config = dict(
    hidden_size=160,
    hidden_act='tanh_gelu',
    norm_place='pre',
    rope_theta=10000.0,
    qk_norm=False,
    tie_word_embeddings=False,
    init='trunc',
    lr_mult_qkv=0.7,
    beta2=0.95,
    max_grad_norm=0.5,
    warmup_steps=218,
    doc_mask=True,
)
Each number is 128 + 24 x the weight over its row's rms, rounded and kept within 0 to 255. Layers, rows and columns count from 0. Numbers have three digits each. The size before them is the row's rms in percent of the matrix's.

# layer 11 attention query, 160x160, rms 0.0656, rows 35-159, columns 0-39
082:116101156138176149147152118116136159066128123141109135143122167127118135132148188112140129120087138132122109129113123107
096:135128101124115102062114146107108140177127148123150129103088095161118131112095117127104127076184178119120095109132117145
085:126122147116153161179104150120159127104133102132125130175122130123133117122128153081136120110122127097107106149124099109
093:132113151154145116174156149130155148103114134128095152164150143098125118157127151119121131171095096180126142166126162095
083:146132121116095101079137123125129124178138130118149133076123093166123111102103110173117132109167147131148132120149116144
100:135133098137115109050130132114096131154132094122120106068126119165156155121124116166114143135189153130157112117141117153
092:074131116137210101141123103177117106091140134139137120146106165087118126166150211108148128119111132154076147097093128134
096:106125075160109128097156129152131137163161153102102114085140122131123117113125145136127120119181182173114110113114128104
104:147125099122098153196146138126137140122088087139129176162145110138127136131141126118123099120109087097116142135127151094
112:120154104124154148161143145134122135096096145106106110123171139112110110101135126093120166141121119134109182112126165128
103:109126127116113136080126148108105090136126125100072151119159136114150102093108145126126132114108114155164124156158096117
106:096115130152115136189113100083132087122146113138082138089143132139122134123146144157149139133126138108135161170137109111
107:077140109096158105123132104104115121095115099114118157156137144129184080127175121137116138118136130153102128135096115153
136:126114122134115108088132125151094153150135101148167134122110093155133157131111112153117091074171125115131100098120123147
071:097112131120149126163111104127143180110086098141140128185090155144112119154151152106145115142083107136115137110133136151
119:092151130159134127129138137078170154116153095135134145158116112166078103084072135104135152124144099124147121135153093124
118:101108139164148175118103137134117120144108136148118099170176129155125087150120151165145145136126150131167189161115141137
124:099113130133138145099129104111145159105109132117123100102082130122117124145078149102131140143097149155057117178135139122
120:118136144149128126077127115129133122104194177133120109125120134090100139142181125147150128115092102121147134093137166140
115:123147181148107134151120125099104159124098139102129110162079094129116138117109115105096106147098091096133154131162130120
123:127135117104169111093130138116078125125112109115128160064175147139144122129125172148112139158091168148106103113115117143
111:128101110117147159184134098097100087072115128141108112132106146148137141132117065111109136111095091151119166133153134125
111:080129119160117106102151114149115111098155163115110103147104158112103134130127140125138118116106114113120177180128092126
114:107120167104111116136111055140103108110120086149126149085145122172149116125171061100078125134125136119116116131117124145
116:145091121128127106099138178125107183124126123127119159143161142135170131162137142156087124167148112108149130128123144126
108:168114095104119129142109105143148156160156159108106148112149111099131120102104111143107145120158137110182151135140101098
116:118130168113091117129103184160116069165080135123160168161102093125128131133134133108119113086114096095114144099143099132
118:113182190109132144164151174135122137173076130144130110104093094126081124151148137148114108127100144149133155161117089165
126:129118143105097148144110140117114116131055086125123112118160118122136160123180140165144139122116099109135149171138140126
054:144151123169170159113158139113132098094154097119110095165177082132152113143139146126094123118103111149126132154152082123
154:140129159122154128148108136119137134141137160107089147124142182084097129098126145125114133183115154096091115124128142138
079:172118146119153160114125138099126136103137136114107111151121165119122125106100148133142135156111127150093106144153128115
068:110117166122118113165136109126167155125090164140120184117111157096108124112094135168154137150142134079098117125091157144
085:115142116117095118136132131140118113108171125137148127123136080148157116129136100116111103056140100141153125130115097129
071:181144133155180154143134131086136098092152122128111095146115159137119124155113130124131129135119095121112124191143133112
078:103119160119136117162132176134111137159112153109104132106107158098133118104147147135160158158119115124170152102134171098
070:089133130089127085117137103099136148131098140136128116127147080147131129120145108145125129135150105119147111114111104130
097:100110101134109118122141134150133145122162151106139104101143112125133079067118071074137150112118121135144151102118141103
104:120107147121107108147147132162176114175135135123126121145181107126131117087111110142100152106140116114133136142114129137
111:130144186099134134155115117142123144106102112108163130115157144167167118118112090139102119112126080124158111084158124119
100:118120161117136118110119115148158116140072100144143142143149129124068143129130157092163161088100145125148140104154126107
101:100117088120124104098124134140113104124081120132100149169140140167174152155145156131160149152104118148115112113094124145
089:109127138059113085086151097120128154129126142134136071155156118132165146090130113130168146091133135157110149115069100168
100:113141111136095122166074136137136136148130121147118115163177151116148142106171140086140138170066144115138113100165118103
103:167161155132139196160132128103137148124127130140137125139120139149074145155085135199156110131098139101103120122130149156
145:102143147117161128130131134108134123124121170089089132136119164094117100084121157117161156160121128125117143110101131115
058:129162130109132134112125138117137145145161154097104107127183155118104133106135104083111185162105145076091109114108076125
101:121117126150167149128143101102149096115165120140159071116135122110108116115078091174107129083148154150113111139152130159
100:141160148123108153150134121158141152132095172112123103121166091146122160108096137156103128056129129175123148135127098142
103:148129103133116114087110122125166109087112124122179125130130143130120140137122131143122117126121102167079097075117152135
102:132116141081171140139191106136126135119145164131186110177152126131121124164138116156130116148113115150089137085159136136
104:093116116137162119116080089125119076147135123138125136135130132127191106154121128098108140124113144160081105180131109117
100:133124159107109121126167136156128145196127140137165106180159131089136146138110105129141162126152163150092143123134164126
105:120085140122133125108109167132099152145151083147092101140101093191157157116096086095124131172132105151154107117165119132
103:116115142118117135113094103142137087130133120128165115122171133130125166145160116100090131116157122179151110070127108092
106:138121105123177109111162126124161135138075136128138146115107175128101119123138144160098119139114155145090141127124098179
101:121111125143135140124136130129119144090152158123136141172162135097133128121161137159186140098152123153192114134151114111
096:129109155164114109159105171132123126104143105129157151132122122160207098102175132151166114096107064121201143123133146140
107:161117128109141124123162133108129143118144124106121142097160119178140091084099138150145133139099128124153125102074134194
100:122096162162154163123135103146115101111160163158123120147142131118149154077150140162152103067125128115146144078153151136
101:118095131120134106116134110120206112159138146118120147127100180162124108149114128100105159143138136147105089106110181125
059:149127084096175143120153103113122099169141169137123080134124150116137142088156153131111102122137124125139168135139152123
063:127104147127127115096085117087116157131096151092154118056098151098128125175101149137153163144154100150147124128098106097
062:133118130109139129129068145139112135133153146135148139133126126121123130147134108154152135143164101150114112131162121135
059:107135158142104113138131104090179111148116166134154120098133100137117123133069154164150139171149134142088116154122132096
065:137148090122123170138129110115074139107115110100130115118070115141172147090149088091115121106155120156135095133126094131
078:138156140111159083106109132110109159126177146128110123159131100106103136152144120126160162112117157146134097161134112142
070:110137138133141076110092124128113163152183125135108152171155111140142096151123148157133101138096139180113118139137105129
071:152141118129122101125184118163154086176167113135118146183151137155096149122127146175119129174120153071125152114119146116
071:107141130143117094100089153103143155157134148115107138130127107147142106098155122113147174090127132147122120134159115119
081:152145107155140066148169100128121088147204123160118105141149111137117141147094161137134118111114151112131174137111173094
079:111089124128122070123135103131168091166181096152141139080111127152133153127136168168134125133160161139133124115111137080
070:152100120105138171119131101133133129095147078121132069132157142102107124131134137161122155164134113107143118155129133172
089:140160148075134178131099159129103152108048151095130158124119136105119114116129123095133136144100117149093106120118124164
065:089092156143066103079136122129144136152120108111154133094089135168149123113117129129153112114148128134107087122128122128
101:101154161127110162090179105134145141114126128146151124121128143152133119139122132133101105113172134164143113145114088110
092:053150121137092141125126115136173112119108140155177146111119135166108142135106151177129136115166145100122105138093125132
106:123136138092127160111113137127116132109032140094127135102090147112134118102152133077166130183113133143111120121114113163
096:119100142154143105127128116106108100162179087133118122117095112145135146130137156118118140128099129080166106079125131078
107:117104097132147146088140108137092172137154128116112125141116142133148139113179094118104185096120108147117096143159112121
091:115147111155106136120107130124099081146121138120123068144113147131119132115109153152150111103137109130082150120159172124
095:165100120108135121154134140129167178106121106144100145112146101124124126169154102130107138161115149148152097183127124142
107:133115122124133101119127124134149128134104113142088154119162119119137127137142125122132120162130205116146126167104126140
106:141085077117144142108092175097098163109136122114132151119154134101138113103128097130080131127153099139086144134181137157
108:161144093144152139134104176145175154111136089128121131161139137113125105142128134128119179099067096098129102126145113141
124:130114116137102088155096121114115099120111172135134143117084122104071128126087156118132105108134101124122146094125164152
093:151092103093152132133102150142137194100143115127085118120162127151130163127177091132110160156142114151128104152179111158
124:147123106148112173167159103144112115134140124104167131150085143140122141115085144124122132090119052114136151122146137099
104:126111139118166080132102095141141129114104102146104161118174105144111125116181098153101139142118183135113075162111117162
123:059179186127161135071111141084121072143131157149120083132149112107157135142136152132153118136104159155142134127078133143
097:108134119120126147113152104109110084174125143118150139129108147133155099111094149109126094133142112118090160114122149094
118:142124078131113121111132137110089155156156097115115125141104135143158128152105120105119117115112095109137104115163130138
118:105101159120109132134119120078164150122107150150098143164175107110124125154157116157142102106128149162118098145089127147
106:128139163148136158141141131078127173087104106175124161129142127113089150164115100152120120134089134153129092124114151144
088:142140117140125141176109132086115127117107115106085104117166126084097115140184114152156089164114129131136131083121106130
089:104109118095098108115110125152151093168134165112144127123096106131146128081116144146145142125167092109144133120146132093
092:097132121150155142103159126135144137110159115154180136134097113172114138156091142134114138098112141112111100164104147136
092:107130118153152156146174156121126157106122105156174126136155128140098123147116107150105103098103142099132102147087151149
081:139162133128186187097120130096106153096116139099140093155162157139133120131126127128129119121097146154100152173132109167
091:126176143138178182124139121108107131056120138112144091168142149143121134143129112139138134135094160134113119170127155160
084:139149134088145141067114104115104108126139164093096075127162168147188117090131128138130156134147106158112166173145116116
096:103126148203147118176149123131116130100117124144165130149112117088112134168114138123125123099108125131131111127075186176
095:121159124145166168131125092108103124072141158123153094147142161123123149135088138133136127129097132135119114175108152156
111:132118137105073133130144138181180122116081138098155120130114095099130119086119138120146136102155100122162149092118090124
097:102117085146116112124175141119144126119116098146118173130099132107112131155155154123125130095096095122119117115128170120
096:142114179122115117060122099156129113166112117118112104079108114138134113107144107118159153130108146108114129095117141111
088:100117115129149131133131105117138158133108114151133180094162127138118126146120152133177132164108127191101104138131153150
089:138123170073159168109089122110121131114146171106108076153139130168150129086111122127144104122159138131110112176143104121
080:137100133141122064134102108076126097150132172119128094162130132157164116087096091110158123110161121110102145086109173116
135:136097113172119115117142110136109145119146089189170163119139105135103140190123125147102107110142145138114088128104128168
066:166095130133167112128137126109112126114191167126161101122114143167126124117093110128115090148137110127109156170142167125
088:108145111148171137109141170146135137076162114139127110118164106111144110089117121149106180171135123093164122128158116112
096:129124125132110084116128114135172134136119099126110142137120140160131133156131084167134154150140173150107137102092098118
095:142131136097128141158123107092094096116145120138133152140086103129129147116093108132118122138145083093148153103144155149
097:058146122150140170144100180125105167161140132113128099158110099084130128109124116107130157122128144117131128119188125123
098:122134103107116096102070099143127118120075091137129111142103119107121101085124125123145117143158175123154142109118135130
096:133141109136147127092121109139109108125145104139148120079111110082126158114104139109159110126141127135101120090103137143
091:182122092159098117124116133160158102156113103127097142152146130134140114142117108089129095087149102115109178091087148113
100:083123141099172139169115117126169109108112177144162170142087100097077161160158161120169117092100109106147146083088083097
092:091135140120119154114099127109179127161084166134143125148150130109117148138132110115160121111135155174077090092133094114
092:145124140141159126131165078090111099117153159141156138135087137103091137122132136194144145117169141087129137124121143108
093:123110150107117104137096073119088119121057112110077113167134144100119139138104092176127130108104110157143097147137101113
099:089133141124167134164135095111169110123108103128131105117119116129161139129120135110125136112102148152114114080141107163
097:136177143131140106114116114164103076105119151114141112118102134088140131093073155119131114118107104065140142108112113164
098:118108136125137101132145111102154153123149116155093163157167132133132139123127137133115114136135169142111102130135129117